From a checkpoint of a small transformer trained on Wikipedia: 1 head of 64, 10225 steps.
Each number is 50 + 15 x the weight over the matrix's rms, rounded and kept within 0 to 99. Layers, rows and columns count from 0.

# layer 3 MLP up, 256x64, rms 0.147, rows 57-111, columns 0-63
94 57 48 46 47 27 09 67 23 47 51 62 32 35 32 47 20 63 64 75 50 41 65 29 23 42 48 76 21 57 57 53 63 54 27 66 53 43 55 55 08 47 47 62 75 36 60 77 65 33 43 50 19 52 46 54 67 68 42 63 74 42 47 51
66 69 74 48 65 28 29 75 40 72 37 69 18 72 39 26 58 48 42 37 81 31 52 66 20 22 29 44 44 60 60 67 53 28 14 56 56 41 68 39 55 45 57 33 59 49 50 52 46 46 92 53 48 56 53 66 28 68 55 53 57 41 28 32
44 67 76 57 58 40 41 49 69 76 37 55 37 52 45 51 53 39 38 68 35 40 52 67 42 40 48 40 31 57 40 63 51 35 33 63 50 35 54 55 36 28 44 77 74 37 91 58 92 42 61 66 35 54 74 40 43 30 43 35 78 40 50 18
54 41 28 54 58 40 51 37 44 10 48 95 39 40 53 54 62 49 34 60 77 62 64 50 70 62 43 53 62 78 58 58 51 35 58 64 55 43 35 54 47 56 64 80 40 41 84 46 65 34 51 62 61 37 49 17 61 59 08 28 35 56 46 58
80 57 62 60 47 48 27 77 26 70 40 46 26 37 29 54 40 39 63 76 22 50 65 38 41 25 55 59 56 42 16 34 65 61 48 63 63 43 41 22 69 32 43 47 40 55 22 63 31 24 52 43 49 53 51 66 49 36 40 55 69 57 66 41
40 40 43 69 41 55 53 57 53 51 49 73 11 74 51 27 50 48 53 51 66 28 20 57 45 71 48 57 44 32 72 55 69 55 50 76 49 38 37 44 43 30 63 66 57 49 50 82 49 37 33 29 18 56 69 42 47 48 46 52 61 59 52 40
41 72 38 53 49 48 52 49 72 71 36 50 39 38 53 44 55 62 30 75 63 67 34 65 37 42 52 22 23 27 52 55 37 45 27 55 36 43 55 53 62 58 47 74 69 28 47 62 40 58 49 53 42 69 61 79 31 47 41 68 74 26 47 64
42 35 61 58 56 62 76 57 46 50 49 55 34 75 18 49 45 44 25 27 72 48 52 74 12 57 68 67 20 46 45 36 51 51 62 62 62 55 52 42 76 56 51 33 35 54 58 65 70 21 74 22 61 47 45 49 25 47 38 48 94 75 44 42
55 45 55 79 27 56 33 60 64 42 51 56 21 65 46 35 55 40 55 38 37 40 51 58 47 61 55 65 48 33 42 57 86 44 62 63 35 38 45 47 60 31 52 65 11 56 70 77 58 31 43 38 66 40 40 34 56 18 40 30 80 53 64 35
39 41 51 56 86 05 36 46 47 52 64 56 56 83 30 43 59 49 44 60 64 30 29 44 46 41 48 79 46 76 72 80 50 33 60 55 38 84 40 62 43 76 53 50 64 35 66 52 36 43 68 60 24 42 91 62 25 44 52 45 68 73 29 26
51 52 51 50 51 54 51 52 50 51 51 49 47 57 53 51 54 51 50 49 53 52 54 51 51 52 51 53 52 50 51 51 50 53 49 56 52 51 52 49 51 52 50 52 55 51 50 50 49 53 49 49 49 50 54 52 53 49 50 50 49 49 52 48
53 64 94 62 65 19 59 39 23 65 52 50 39 41 38 20 89 79 19 34 60 41 26 58 42 53 59 99 52 47 38 28 63 56 09 55 59 96 45 09 58 98 67 48 78 44 72 61 49 27 43 62 53 48 65 41 29 59 26 59 49 37 66 55
69 85 49 69 67 54 22 57 79 28 37 40 43 35 42 55 51 51 72 62 50 42 79 62 50 45 42 71 25 64 31 47 61 09 59 57 56 43 52 45 41 58 29 83 39 20 67 55 60 67 66 59 40 59 27 53 63 51 42 38 66 55 57 56
35 65 76 44 58 50 53 39 75 62 34 44 53 75 54 39 73 79 35 43 57 21 16 38 40 62 55 64 39 35 76 50 57 10 29 28 54 66 53 48 34 44 56 83 37 27 64 52 39 74 36 37 69 51 66 60 57 83 56 59 36 58 25 26
61 57 63 45 63 54 46 86 41 56 65 59 36 68 16 64 55 36 45 68 76 50 65 71 40 39 42 41 22 60 44 49 39 23 62 59 58 40 65 50 63 56 43 64 50 18 79 38 55 38 63 58 76 58 37 32 23 68 35 39 59 19 46 22
56 35 49 54 51 48 41 59 72 21 56 65 52 48 44 65 35 39 48 65 46 41 62 37 72 62 55 67 57 65 26 32 58 26 67 50 76 63 44 27 52 95 71 40 33 37 48 40 44 40 65 36 49 46 55 58 45 44 52 46 38 14 39 67
55 37 61 46 20 59 46 22 40 25 46 64 67 74 41 71 29 63 50 49 41 64 43 78 37 69 36 51 49 62 71 34 56 36 34 52 58 65 54 46 37 53 56 41 74 34 59 70 20 28 24 24 09 39 44 45 62 79 40 85 28 54 48 34
40 33 59 50 68 24 47 43 48 44 52 68 74 55 25 30 47 42 47 40 77 46 39 44 40 72 65 46 63 25 43 32 44 43 33 26 56 91 40 57 38 62 64 51 61 48 72 60 22 69 52 33 35 62 92 83 44 53 47 70 67 61 24 50
49 38 48 37 37 40 44 47 57 43 41 63 59 51 28 50 68 65 47 41 48 58 49 45 33 46 59 45 44 37 35 63 66 44 46 52 65 63 66 44 57 54 59 57 37 38 52 67 50 50 64 38 48 35 64 37 59 50 40 29 70 58 57 37
59 59 60 55 58 44 38 47 37 56 44 59 55 42 53 50 61 36 58 63 53 62 60 47 43 47 54 40 54 26 57 37 36 68 64 28 32 50 61 28 31 51 69 40 43 58 65 83 44 46 47 26 41 36 48 51 61 49 48 39 45 41 56 33
72 99 62 57 52 43 36 95 25 28 60 65 56 53 31 56 81 86 24 55 67 44 21 30 31 36 38 31 31 32 88 19 44 49 47 50 63 42 51 63 55 61 75 43 68 36 63 69 36 31 46 55 61 46 43 29 66 75 52 58 49 45 44 13
49 46 54 54 65 47 44 55 46 45 56 66 37 55 57 46 53 33 52 51 61 43 55 58 46 46 57 51 29 45 54 33 63 62 40 56 44 48 41 43 37 52 58 40 53 56 41 62 36 39 78 44 37 48 55 30 19 55 37 64 53 66 46 53
69 64 66 59 39 33 16 75 40 53 30 48 18 60 55 50 74 61 17 62 59 66 41 69 40 55 51 79 40 56 50 49 80 43 29 73 36 55 24 08 44 73 63 41 70 45 72 57 66 15 44 59 46 44 70 37 33 61 35 29 54 42 57 49
47 83 86 52 50 44 51 55 48 20 49 46 32 60 51 41 40 33 78 73 52 40 73 65 20 26 56 49 21 50 59 34 49 29 51 71 80 54 65 50 59 53 41 30 59 38 54 69 52 57 61 54 19 39 66 62 34 59 58 70 57 50 29 51
33 42 81 35 85 52 67 61 62 72 35 50 56 42 48 53 59 51 39 47 84 78 62 85 39 61 48 53 25 53 20 39 59 26 21 47 15 50 55 35 43 45 46 72 31 46 35 69 42 59 97 32 18 42 77 54 44 46 48 38 65 40 38 56
40 40 63 39 49 50 32 73 71 61 38 64 32 56 43 60 68 49 54 25 16 57 47 58 16 70 84 42 44 56 31 27 56 60 36 65 72 60 54 27 44 79 28 41 59 46 44 56 56 64 47 67 26 62 53 59 17 47 66 70 65 66 64 31
32 47 62 60 42 46 54 37 84 48 29 75 16 44 37 73 19 53 53 49 42 43 69 42 39 50 78 41 00 62 75 65 51 30 37 65 49 54 53 69 55 70 31 62 64 37 62 60 68 65 53 47 11 54 40 50 51 58 43 70 55 60 52 40
72 60 65 47 41 31 21 61 48 53 06 68 50 70 29 40 53 24 39 99 50 50 72 45 43 49 35 61 29 47 67 28 70 53 55 59 35 58 54 72 01 66 64 50 92 37 44 73 44 38 21 38 31 47 39 45 58 47 51 61 51 74 39 39
45 49 34 63 59 49 61 34 57 57 50 70 53 60 61 50 87 47 63 46 49 43 44 46 55 45 47 46 55 57 62 34 64 51 56 52 40 63 66 31 51 39 43 34 45 54 47 62 61 49 53 35 32 52 43 38 26 20 30 59 49 31 63 39
43 53 63 64 57 57 35 68 55 54 59 36 34 58 36 46 56 60 45 71 53 39 55 50 29 15 36 49 38 55 62 36 42 38 39 62 65 46 51 60 65 69 44 64 55 00 56 64 76 25 77 65 50 51 49 56 40 16 53 46 73 23 54 43
50 53 50 52 51 57 47 52 49 52 49 50 50 51 48 50 50 52 50 50 51 51 51 51 51 54 52 50 52 53 50 53 50 53 53 51 54 52 48 51 51 52 51 52 57 52 49 51 51 52 51 47 53 47 53 49 52 49 51 52 52 48 52 47
70 43 72 53 35 59 37 92 34 40 64 52 49 62 23 42 55 40 76 42 63 38 31 46 42 57 38 32 77 59 66 53 36 46 14 57 53 40 72 45 58 41 66 65 41 41 64 71 66 67 37 47 72 39 46 57 39 60 09 45 67 15 54 47
70 58 53 87 34 16 33 58 57 62 51 54 43 45 41 40 85 50 42 65 65 49 48 55 48 42 41 37 69 24 49 56 51 79 46 69 37 35 54 41 64 40 48 39 50 52 69 53 43 28 78 52 44 62 51 52 52 29 56 53 88 58 28 34
64 83 49 74 54 43 36 81 48 46 43 73 42 56 50 39 77 67 36 62 49 35 55 57 45 35 46 43 57 45 65 45 44 38 26 58 42 47 50 49 75 70 44 46 61 32 74 48 44 55 62 35 41 62 45 36 31 70 36 59 55 03 85 51
63 39 40 45 74 44 57 69 29 36 75 57 64 49 39 70 55 77 26 65 73 50 56 39 50 74 63 58 42 54 44 34 42 45 42 43 61 57 56 46 55 69 69 75 61 21 70 44 56 34 80 41 73 46 49 21 55 61 09 38 50 16 50 55
26 39 77 37 48 29 45 41 32 44 55 45 57 68 36 26 48 61 63 61 36 11 31 72 43 89 51 54 66 33 64 39 54 52 52 49 45 61 40 57 27 64 51 99 48 40 53 68 76 44 20 40 73 35 60 77 55 13 61 34 63 55 53 56
54 92 54 48 55 73 14 62 69 29 33 59 55 72 54 52 64 51 27 38 46 52 68 25 39 56 25 46 35 32 38 56 62 54 43 41 51 51 29 59 39 50 70 48 39 45 48 60 78 37 82 44 61 53 33 58 59 36 47 40 56 59 33 58
76 87 43 68 31 44 44 56 64 68 36 84 48 44 43 61 42 47 19 39 94 59 47 43 48 58 40 52 50 52 35 42 53 48 38 62 57 44 50 54 47 47 45 58 31 50 83 48 27 42 45 50 54 58 42 34 50 60 31 64 42 57 48 39
81 83 18 44 39 48 41 47 23 48 40 62 45 63 45 25 27 46 72 42 55 30 52 37 19 71 60 50 34 31 66 54 58 35 53 47 29 52 57 72 60 50 60 49 36 40 80 56 79 73 72 37 55 60 40 67 65 74 27 68 53 38 40 62
49 54 44 52 35 19 69 66 60 81 12 82 13 71 37 49 79 60 32 64 45 32 58 63 49 57 79 34 39 46 32 46 59 33 57 49 39 65 53 48 57 83 31 60 54 36 27 40 32 34 24 42 41 55 58 56 18 38 56 56 66 23 47 64
59 53 69 60 37 56 17 47 70 20 72 68 54 58 62 49 54 37 38 28 68 38 16 56 60 56 53 30 74 75 68 57 38 07 31 35 62 63 49 60 60 67 54 67 34 58 38 84 35 64 50 23 45 29 73 76 32 50 12 46 51 61 48 55
65 45 28 57 52 39 49 50 79 64 33 75 54 35 52 45 50 55 28 74 56 38 52 47 51 77 59 36 61 37 54 17 54 80 65 44 48 53 49 31 53 49 68 59 35 52 68 61 39 40 54 55 32 48 67 50 26 16 43 54 47 59 84 27
50 71 40 38 12 69 41 43 65 78 31 56 59 71 56 37 44 68 36 43 30 55 76 54 38 48 73 70 62 31 37 39 52 42 56 42 46 35 41 27 46 51 43 41 52 33 46 67 49 43 50 66 56 79 45 62 52 19 63 66 81 32 46 73
51 51 75 40 88 52 53 78 51 26 59 66 52 62 43 72 81 66 59 45 78 42 19 53 55 31 26 25 40 35 57 52 40 23 57 46 27 76 54 35 47 72 92 39 58 40 34 58 61 47 56 28 68 53 51 39 61 36 30 15 40 38 81 47
44 55 85 59 38 32 38 43 60 72 42 75 80 58 55 49 35 57 45 52 68 52 70 73 39 56 64 26 57 70 52 64 41 74 05 76 29 40 57 41 21 74 50 57 45 38 77 56 69 53 50 48 18 37 52 37 40 31 46 50 41 48 58 33
54 73 64 56 70 45 46 40 77 44 51 71 70 51 37 33 18 62 41 27 74 57 74 59 17 79 16 52 39 59 58 40 59 57 23 61 33 47 54 31 25 45 43 78 62 34 79 74 57 65 45 42 47 45 59 45 58 56 47 70 37 69 22 60
71 59 45 83 57 43 78 75 53 69 41 48 56 44 29 30 61 73 46 53 42 48 38 77 50 32 40 43 73 30 42 35 43 63 39 43 49 47 53 26 62 22 61 57 63 53 48 52 24 46 50 43 65 42 62 43 47 26 42 22 63 45 52 35
38 45 35 51 76 26 56 29 41 17 59 47 71 43 47 53 24 50 61 54 36 40 26 37 44 33 75 62 57 50 69 57 70 57 51 54 58 99 45 26 42 86 47 37 73 32 78 76 59 80 31 68 15 44 67 33 55 21 44 69 74 44 70 65
64 61 44 70 59 34 48 42 30 32 68 45 47 32 41 63 60 48 72 48 66 29 15 32 84 55 44 67 61 66 54 69 63 45 65 70 83 87 47 61 12 86 53 58 40 33 99 46 51 57 19 43 51 43 32 42 53 50 28 39 69 60 51 39
58 50 46 77 07 37 46 40 50 56 43 54 64 50 45 54 52 43 63 70 69 59 53 61 44 56 60 63 57 27 35 28 49 46 56 66 26 57 60 40 58 38 53 67 47 60 51 66 25 29 35 30 53 54 55 59 53 18 51 70 57 54 78 26
52 48 47 28 35 41 45 38 62 57 45 48 63 41 20 40 56 59 45 39 46 68 50 48 47 35 47 45 50 52 37 70 52 56 54 51 72 53 91 57 60 54 49 52 40 51 49 54 52 49 58 48 55 23 60 56 69 51 50 39 53 55 51 45
46 61 52 29 56 72 40 30 41 55 54 53 64 63 59 48 75 92 53 45 51 42 38 53 28 45 47 32 55 33 21 26 66 69 51 47 35 69 38 11 39 62 48 93 64 45 69 59 43 50 27 41 73 63 51 43 66 62 16 29 39 84 83 54
62 44 37 60 35 31 81 59 47 49 26 82 36 36 29 49 53 43 23 49 33 55 39 87 29 47 93 54 58 59 63 77 43 52 19 43 60 55 55 42 46 32 67 36 25 51 86 49 37 63 57 30 30 46 41 52 29 78 23 76 75 35 62 40
46 65 68 35 46 58 63 59 12 62 36 55 37 55 38 33 40 72 55 55 59 53 31 41 26 47 57 43 40 50 61 36 80 46 51 57 59 57 58 61 44 73 51 50 62 26 68 78 71 46 40 51 54 42 48 53 55 62 45 51 26 59 45 35
53 48 53 49 52 52 53 51 49 50 49 52 47 51 53 54 52 50 49 48 51 48 51 52 54 49 52 53 51 47 50 49 49 51 51 51 50 53 54 50 51 51 50 52 52 50 54 51 50 49 49 54 49 51 52 50 52 51 52 51 49 50 50 51
# layer 3 MLP down (transposed), 256x64, rms 0.108, rows 57-110, columns 0-63
60 65 69 40 62 43 30 56 28 76 73 26 45 61 23 52 53 49 41 67 77 48 29 82 24 10 63 63 12 90 69 23 65 64 17 59 47 51 61 38 18 30 61 38 43 34 70 92 64 63 45 80 27 40 79 64 57 66 17 59 60 62 36 38
68 14 67 47 74 70 41 63 35 39 89 54 51 40 35 57 35 56 44 79 61 44 45 39 59 35 41 48 36 28 55 52 17 47 99 38 51 63 50 52 42 55 71 46 41 61 30 56 52 61 29 51 39 50 52 54 52 40 51 37 50 44 60 65
41 81 52 53 53 58 60 39 52 50 48 68 54 41 60 50 55 56 57 41 23 69 49 50 69 33 60 53 53 41 46 38 54 43 45 50 63 85 55 42 34 69 32 51 72 21 52 32 44 14 34 47 48 49 46 53 55 32 55 53 62 52 62 38
94 32 72 46 56 64 49 20 43 45 51 59 34 34 52 67 71 20 62 36 19 48 45 36 80 59 49 44 29 52 67 39 44 39 25 55 18 25 55 58 93 44 46 74 47 59 31 68 55 81 40 36 49 57 57 39 49 48 58 47 18 79 38 53
34 62 46 31 23 70 71 43 29 54 49 56 44 34 51 64 60 40 54 19 40 61 75 41 62 39 26 45 53 81 66 64 67 56 62 42 61 54 60 48 43 44 67 39 38 30 44 34 63 69 60 53 38 59 56 48 13 41 13 39 47 76 44 76
30 52 46 57 33 55 32 62 42 62 48 55 54 64 42 48 42 43 60 58 51 53 23 73 58 49 37 48 69 45 54 59 64 43 51 54 26 42 53 63 81 40 53 43 53 81 55 49 47 34 53 28 50 58 57 31 37 55 50 56 26 49 44 42
56 48 47 61 46 55 49 48 58 43 40 37 55 63 57 46 37 47 46 64 52 61 45 49 60 35 42 51 52 58 17 67 38 21 49 65 28 60 45 45 40 45 59 56 58 33 50 63 54 46 53 52 46 70 61 44 35 46 57 31 64 35 84 60
30 48 45 45 34 66 40 30 55 61 29 61 75 47 61 58 45 43 34 61 50 67 57 47 56 58 33 61 57 47 72 37 18 36 69 74 57 36 35 71 60 39 14 60 45 16 63 58 57 69 62 54 66 60 59 61 65 29 37 45 86 50 53 02
59 53 61 37 47 49 31 35 42 68 55 12 72 24 59 52 64 43 44 57 73 84 52 32 25 51 28 55 21 37 72 51 60 54 59 54 61 20 55 47 45 72 64 17 67 52 17 55 72 48 50 66 16 49 61 65 45 57 65 38 36 43 44 52
10 25 75 44 55 72 51 68 40 40 54 22 43 13 56 62 44 43 40 53 42 41 68 43 52 24 64 53 28 40 52 64 64 43 59 38 46 61 51 60 56 65 91 42 61 48 36 56 68 38 67 62 61 49 44 53 39 41 61 59 75 26 56 65
50 50 50 50 49 50 50 50 52 51 50 51 51 50 50 49 51 51 51 50 51 50 48 49 50 50 51 50 49 49 50 49 50 49 49 50 48 50 50 52 49 51 50 50 49 51 50 51 51 50 51 51 51 50 49 50 49 49 50 51 49 50 50 50
28 58 35 65 81 41 06 82 36 23 33 24 44 38 65 64 42 82 48 43 64 38 32 74 70 82 47 13 70 39 83 38 07 28 24 65 50 34 21 28 29 93 40 58 67 78 93 39 87 58 88 87 59 33 62 37 33 47 64 75 80 00 53 20
59 46 41 31 27 62 28 45 72 46 52 67 43 42 62 31 59 72 51 58 38 61 56 30 46 60 70 38 63 61 90 45 65 46 52 35 61 37 34 89 51 46 59 30 44 62 18 48 58 63 42 85 31 35 76 43 41 56 65 54 32 60 38 53
28 49 43 52 73 47 53 42 40 60 31 38 37 23 44 58 47 25 49 58 45 50 69 25 68 49 36 35 86 91 75 40 53 44 69 68 65 57 54 29 65 50 49 27 51 45 50 55 45 59 54 41 65 48 32 74 44 34 42 23 47 72 58 63
36 41 49 51 43 61 36 28 78 37 81 47 54 34 71 56 53 43 71 71 66 48 91 26 63 41 84 56 53 52 47 33 13 59 52 31 41 47 49 31 38 43 69 41 79 36 73 51 44 87 54 80 83 24 52 42 39 62 60 25 44 58 41 39
59 50 59 54 47 33 57 73 28 58 33 32 43 60 54 34 36 54 39 57 59 60 42 76 46 49 53 39 52 23 51 83 43 89 37 54 41 55 56 52 54 26 72 54 28 34 49 59 70 09 49 86 75 55 58 53 38 64 60 50 22 59 38 25
69 49 67 47 80 32 30 91 72 35 49 51 55 36 45 36 34 37 26 38 30 42 20 59 58 55 28 59 63 56 62 58 70 42 56 46 52 38 56 44 38 51 55 67 44 76 22 44 30 54 49 50 50 56 66 34 49 40 43 67 57 76 65 65
48 54 64 46 63 72 36 63 68 31 30 36 25 33 57 64 48 34 62 43 59 51 75 53 66 38 62 57 62 24 58 40 53 45 41 33 36 38 51 56 61 49 62 49 36 50 35 62 56 62 76 47 61 26 57 52 33 32 54 53 73 43 63 35
58 57 51 53 54 60 69 53 50 34 59 40 43 68 76 60 49 39 61 51 32 41 47 41 51 51 60 53 52 50 61 42 72 51 73 37 23 50 31 56 40 16 51 39 49 32 47 55 47 53 53 49 58 77 29 54 34 51 35 40 44 65 40 48
48 21 44 28 39 58 72 33 29 64 52 36 51 45 47 51 29 48 64 72 41 35 60 50 76 48 39 53 61 73 63 36 74 33 61 45 52 55 58 55 62 50 30 55 34 41 66 41 65 64 37 44 60 59 62 61 54 44 40 71 24 53 55 51
29 36 43 45 34 65 43 41 52 26 77 55 89 17 74 85 55 75 52 68 49 43 49 66 44 60 58 45 72 22 33 72 51 13 47 42 38 33 57 67 55 41 48 49 74 67 45 60 55 57 29 25 13 52 70 35 38 53 20 72 45 51 44 45
42 26 55 49 64 65 65 26 57 53 58 30 60 31 50 43 22 41 54 68 52 56 60 46 58 47 57 26 59 52 52 51 48 36 53 66 59 58 55 33 51 45 44 34 37 60 58 63 31 40 58 48 63 36 48 60 45 55 45 54 53 57 52 74
26 27 33 66 79 54 66 45 04 45 32 42 24 45 09 41 38 75 16 50 60 33 68 63 67 80 46 36 56 71 73 42 58 63 33 86 57 49 14 28 25 59 62 44 99 99 68 31 60 24 39 59 34 64 70 40 55 59 56 59 41 24 44 53
37 52 47 57 56 67 54 47 54 68 63 65 51 56 56 75 41 51 55 34 31 60 48 36 55 47 52 46 80 47 65 61 73 92 31 26 42 56 43 72 39 48 56 58 39 46 27 00 70 62 35 35 82 45 31 31 48 42 10 41 39 58 75 28
44 34 20 52 42 61 65 40 33 32 45 25 46 58 30 47 35 35 41 41 39 46 38 51 67 61 44 71 58 61 71 33 65 42 66 61 35 50 59 58 43 49 46 65 70 63 65 67 58 51 46 62 80 44 59 44 56 46 22 74 74 38 41 22
94 42 53 40 75 74 60 49 66 36 22 44 43 48 60 27 47 54 63 66 51 61 55 50 51 53 68 42 49 62 63 58 57 68 73 52 17 38 43 33 66 30 53 44 54 30 35 44 53 67 33 48 40 47 54 58 61 34 35 32 50 75 75 36
43 23 52 65 62 81 33 50 39 52 40 61 45 54 38 34 42 58 54 74 40 56 44 25 50 34 26 25 50 73 76 26 54 65 60 66 42 65 62 24 56 68 38 33 56 47 48 42 33 43 71 54 29 63 66 65 37 28 50 34 38 77 63 61
45 58 77 49 49 60 35 73 77 59 65 61 21 63 22 47 37 70 26 43 74 54 31 60 33 28 40 59 45 37 57 47 40 27 28 45 50 54 58 27 15 73 56 51 38 41 53 77 28 67 28 73 42 42 78 61 37 49 62 72 53 65 52 48
46 64 66 47 52 54 55 43 43 58 46 18 32 37 60 43 60 59 53 54 43 52 68 20 33 39 64 35 70 51 62 63 54 48 49 54 58 32 49 25 32 42 40 45 50 65 65 61 50 55 58 31 41 52 44 61 57 53 59 42 36 57 63 42
27 46 28 75 34 71 70 46 68 52 17 44 28 31 71 64 75 36 46 49 20 71 55 40 72 71 43 47 67 48 30 71 36 68 84 30 32 49 50 56 69 26 56 23 51 62 51 56 16 49 40 48 60 52 30 48 48 78 08 56 40 61 69 64
51 49 50 49 50 50 52 51 52 50 51 51 51 51 51 50 51 50 51 51 51 51 50 50 51 50 50 51 50 50 49 49 50 50 50 50 47 50 51 50 50 51 51 49 50 50 50 51 50 51 50 52 50 51 50 50 50 50 51 51 51 52 52 51
66 43 07 60 49 68 47 24 39 65 33 93 44 34 41 62 32 83 87 40 76 41 59 38 39 57 45 53 72 39 22 74 34 38 29 66 41 38 57 72 28 64 58 22 52 56 39 99 54 26 27 51 38 48 68 70 42 49 34 60 31 46 48 34
70 53 42 38 74 62 36 64 25 33 62 63 63 35 64 57 13 49 53 27 44 68 76 27 39 55 46 49 34 40 65 72 48 75 55 32 48 60 37 63 53 47 42 28 09 31 31 47 62 69 71 54 59 51 51 52 56 65 42 48 47 61 76 57
53 45 25 57 35 67 28 31 53 22 43 27 27 62 71 60 68 76 64 73 48 36 41 61 41 41 49 42 45 54 66 50 38 31 09 72 66 51 59 61 31 40 65 32 61 74 51 46 64 67 73 56 16 69 51 54 36 62 54 60 35 24 56 53
34 42 37 63 45 52 55 47 46 67 54 55 30 28 61 37 72 35 44 94 26 74 48 34 52 52 61 53 66 62 60 51 38 55 79 43 28 44 52 14 51 36 71 56 46 43 45 42 50 34 58 87 79 38 40 75 49 42 33 40 57 50 38 65
37 76 49 64 07 73 65 36 66 39 51 43 39 26 48 47 59 48 73 57 59 51 57 59 59 29 55 36 50 58 52 54 46 39 64 29 53 33 49 44 52 36 53 33 59 50 78 46 17 86 32 00 57 42 40 32 66 65 28 56 54 92 38 71
61 51 50 53 33 66 45 39 50 60 54 48 56 35 57 47 55 43 56 53 77 60 50 58 25 44 87 72 60 45 59 60 51 18 52 29 66 45 48 68 65 27 35 52 49 69 57 61 55 51 47 80 37 35 50 53 29 51 43 25 56 38 58 58
58 57 75 56 53 40 54 34 36 68 49 19 57 14 83 58 76 30 46 37 34 70 70 31 47 40 68 56 25 56 51 50 47 33 76 40 36 45 58 47 63 61 54 31 49 47 17 52 44 56 39 58 71 49 48 35 38 44 45 43 71 49 27 63
40 46 41 39 72 41 50 42 47 69 70 36 70 32 42 42 68 45 54 53 65 54 05 29 28 54 63 51 64 49 47 19 65 56 51 51 53 49 46 40 61 61 18 42 64 37 59 55 46 77 51 47 49 45 55 59 52 51 36 58 69 56 42 25
41 20 26 75 45 67 40 39 27 52 06 47 47 93 34 18 53 60 57 34 31 17 39 81 34 48 47 48 46 65 48 43 79 39 40 57 37 72 53 55 82 68 50 61 70 60 59 22 64 60 78 29 27 63 60 43 39 26 63 74 58 33 79 56
38 43 46 44 53 51 53 27 34 59 52 46 48 37 55 79 31 62 68 38 43 63 57 66 45 57 35 45 43 69 51 60 43 54 78 32 27 48 48 55 30 25 61 33 54 70 54 68 40 49 45 44 24 47 70 27 84 36 54 82 39 63 63 29
47 41 47 65 60 48 55 60 30 44 37 48 36 45 63 27 66 37 48 39 54 52 58 48 48 43 58 39 73 58 46 46 64 52 35 61 54 29 50 56 61 44 42 53 32 64 37 46 61 69 32 68 53 55 56 41 32 50 32 30 40 65 65 42
55 51 55 53 58 61 48 58 45 13 67 22 79 27 49 62 46 61 55 35 30 64 45 55 57 55 39 37 44 79 31 57 46 64 35 65 49 67 44 42 52 51 52 49 59 42 61 40 62 38 53 41 62 40 51 33 54 48 52 45 63 60 48 30
53 74 35 52 41 44 35 54 74 68 79 49 89 35 59 53 60 53 53 39 71 46 42 53 80 35 49 07 03 49 76 43 48 47 17 38 61 42 48 40 51 50 45 35 34 43 30 72 71 49 32 58 54 64 53 40 35 38 67 51 75 52 45 18
53 49 84 53 42 58 81 37 65 24 59 54 74 50 41 66 54 53 58 73 67 20 43 91 43 27 25 32 35 70 57 52 43 35 62 43 72 64 57 44 35 55 42 49 45 26 69 52 52 58 67 29 39 38 10 63 50 48 28 44 23 65 44 56
53 33 47 53 66 56 14 45 51 57 46 37 67 51 41 47 28 44 24 56 84 66 43 88 35 42 53 36 27 99 51 67 77 47 80 66 36 64 61 45 35 57 57 62 25 75 32 41 67 52 74 33 02 56 63 29 47 35 47 37 49 71 67 52
35 54 47 27 54 59 34 38 32 32 63 65 42 59 47 66 59 44 59 36 43 63 60 63 49 60 50 45 25 70 65 54 50 52 46 44 43 56 44 69 22 60 40 24 51 08 58 58 66 54 47 65 52 48 31 56 55 78 51 47 56 99 54 52
15 54 78 36 94 62 13 61 43 63 34 50 68 49 61 53 44 43 70 25 63 57 37 33 42 48 23 60 44 62 52 58 78 34 55 67 61 19 46 62 44 78 43 59 76 40 37 70 48 91 44 97 74 58 61 36 45 33 23 27 65 42 43 28
64 00 50 39 70 92 21 67 41 41 69 47 73 65 38 40 43 44 50 44 27 49 32 44 49 55 52 17 44 78 13 51 49 55 33 30 65 30 48 48 62 65 67 59 54 76 30 57 43 94 68 31 61 57 55 70 52 59 40 54 42 44 44 63
62 31 55 45 64 70 63 47 48 37 66 48 51 07 64 67 16 38 41 37 43 56 71 33 58 60 54 49 32 63 79 63 47 48 51 18 75 66 55 52 39 38 63 33 16 65 33 59 56 62 34 29 59 46 44 50 42 67 37 37 38 61 50 80
47 56 55 77 66 59 65 78 28 47 55 50 35 54 74 57 37 39 62 47 61 30 53 50 55 66 48 55 57 49 75 27 38 51 53 54 34 35 14 40 36 46 45 50 59 43 47 43 38 51 50 51 44 80 40 52 20 52 37 65 51 44 53 60
25 67 70 14 56 75 41 35 49 70 66 64 46 53 39 45 39 69 41 62 29 32 44 64 56 55 22 74 64 67 39 33 48 26 58 51 60 46 38 45 69 60 54 68 59 27 64 60 53 45 45 69 61 45 38 50 28 47 61 49 53 36 60 56
34 84 65 68 31 47 57 48 75 21 54 38 29 37 57 29 41 21 82 63 29 70 40 37 68 52 67 45 54 63 38 46 62 34 72 63 29 49 52 43 99 47 49 53 56 53 38 53 43 52 50 87 61 46 60 39 49 37 61 42 50 40 19 49
55 14 47 38 59 38 39 54 50 46 52 56 57 41 40 54 70 44 50 50 48 62 25 56 64 55 59 55 60 40 57 46 55 51 29 39 59 70 61 69 70 65 47 44 40 62 32 58 50 68 35 33 47 34 42 42 54 52 29 52 65 50 43 62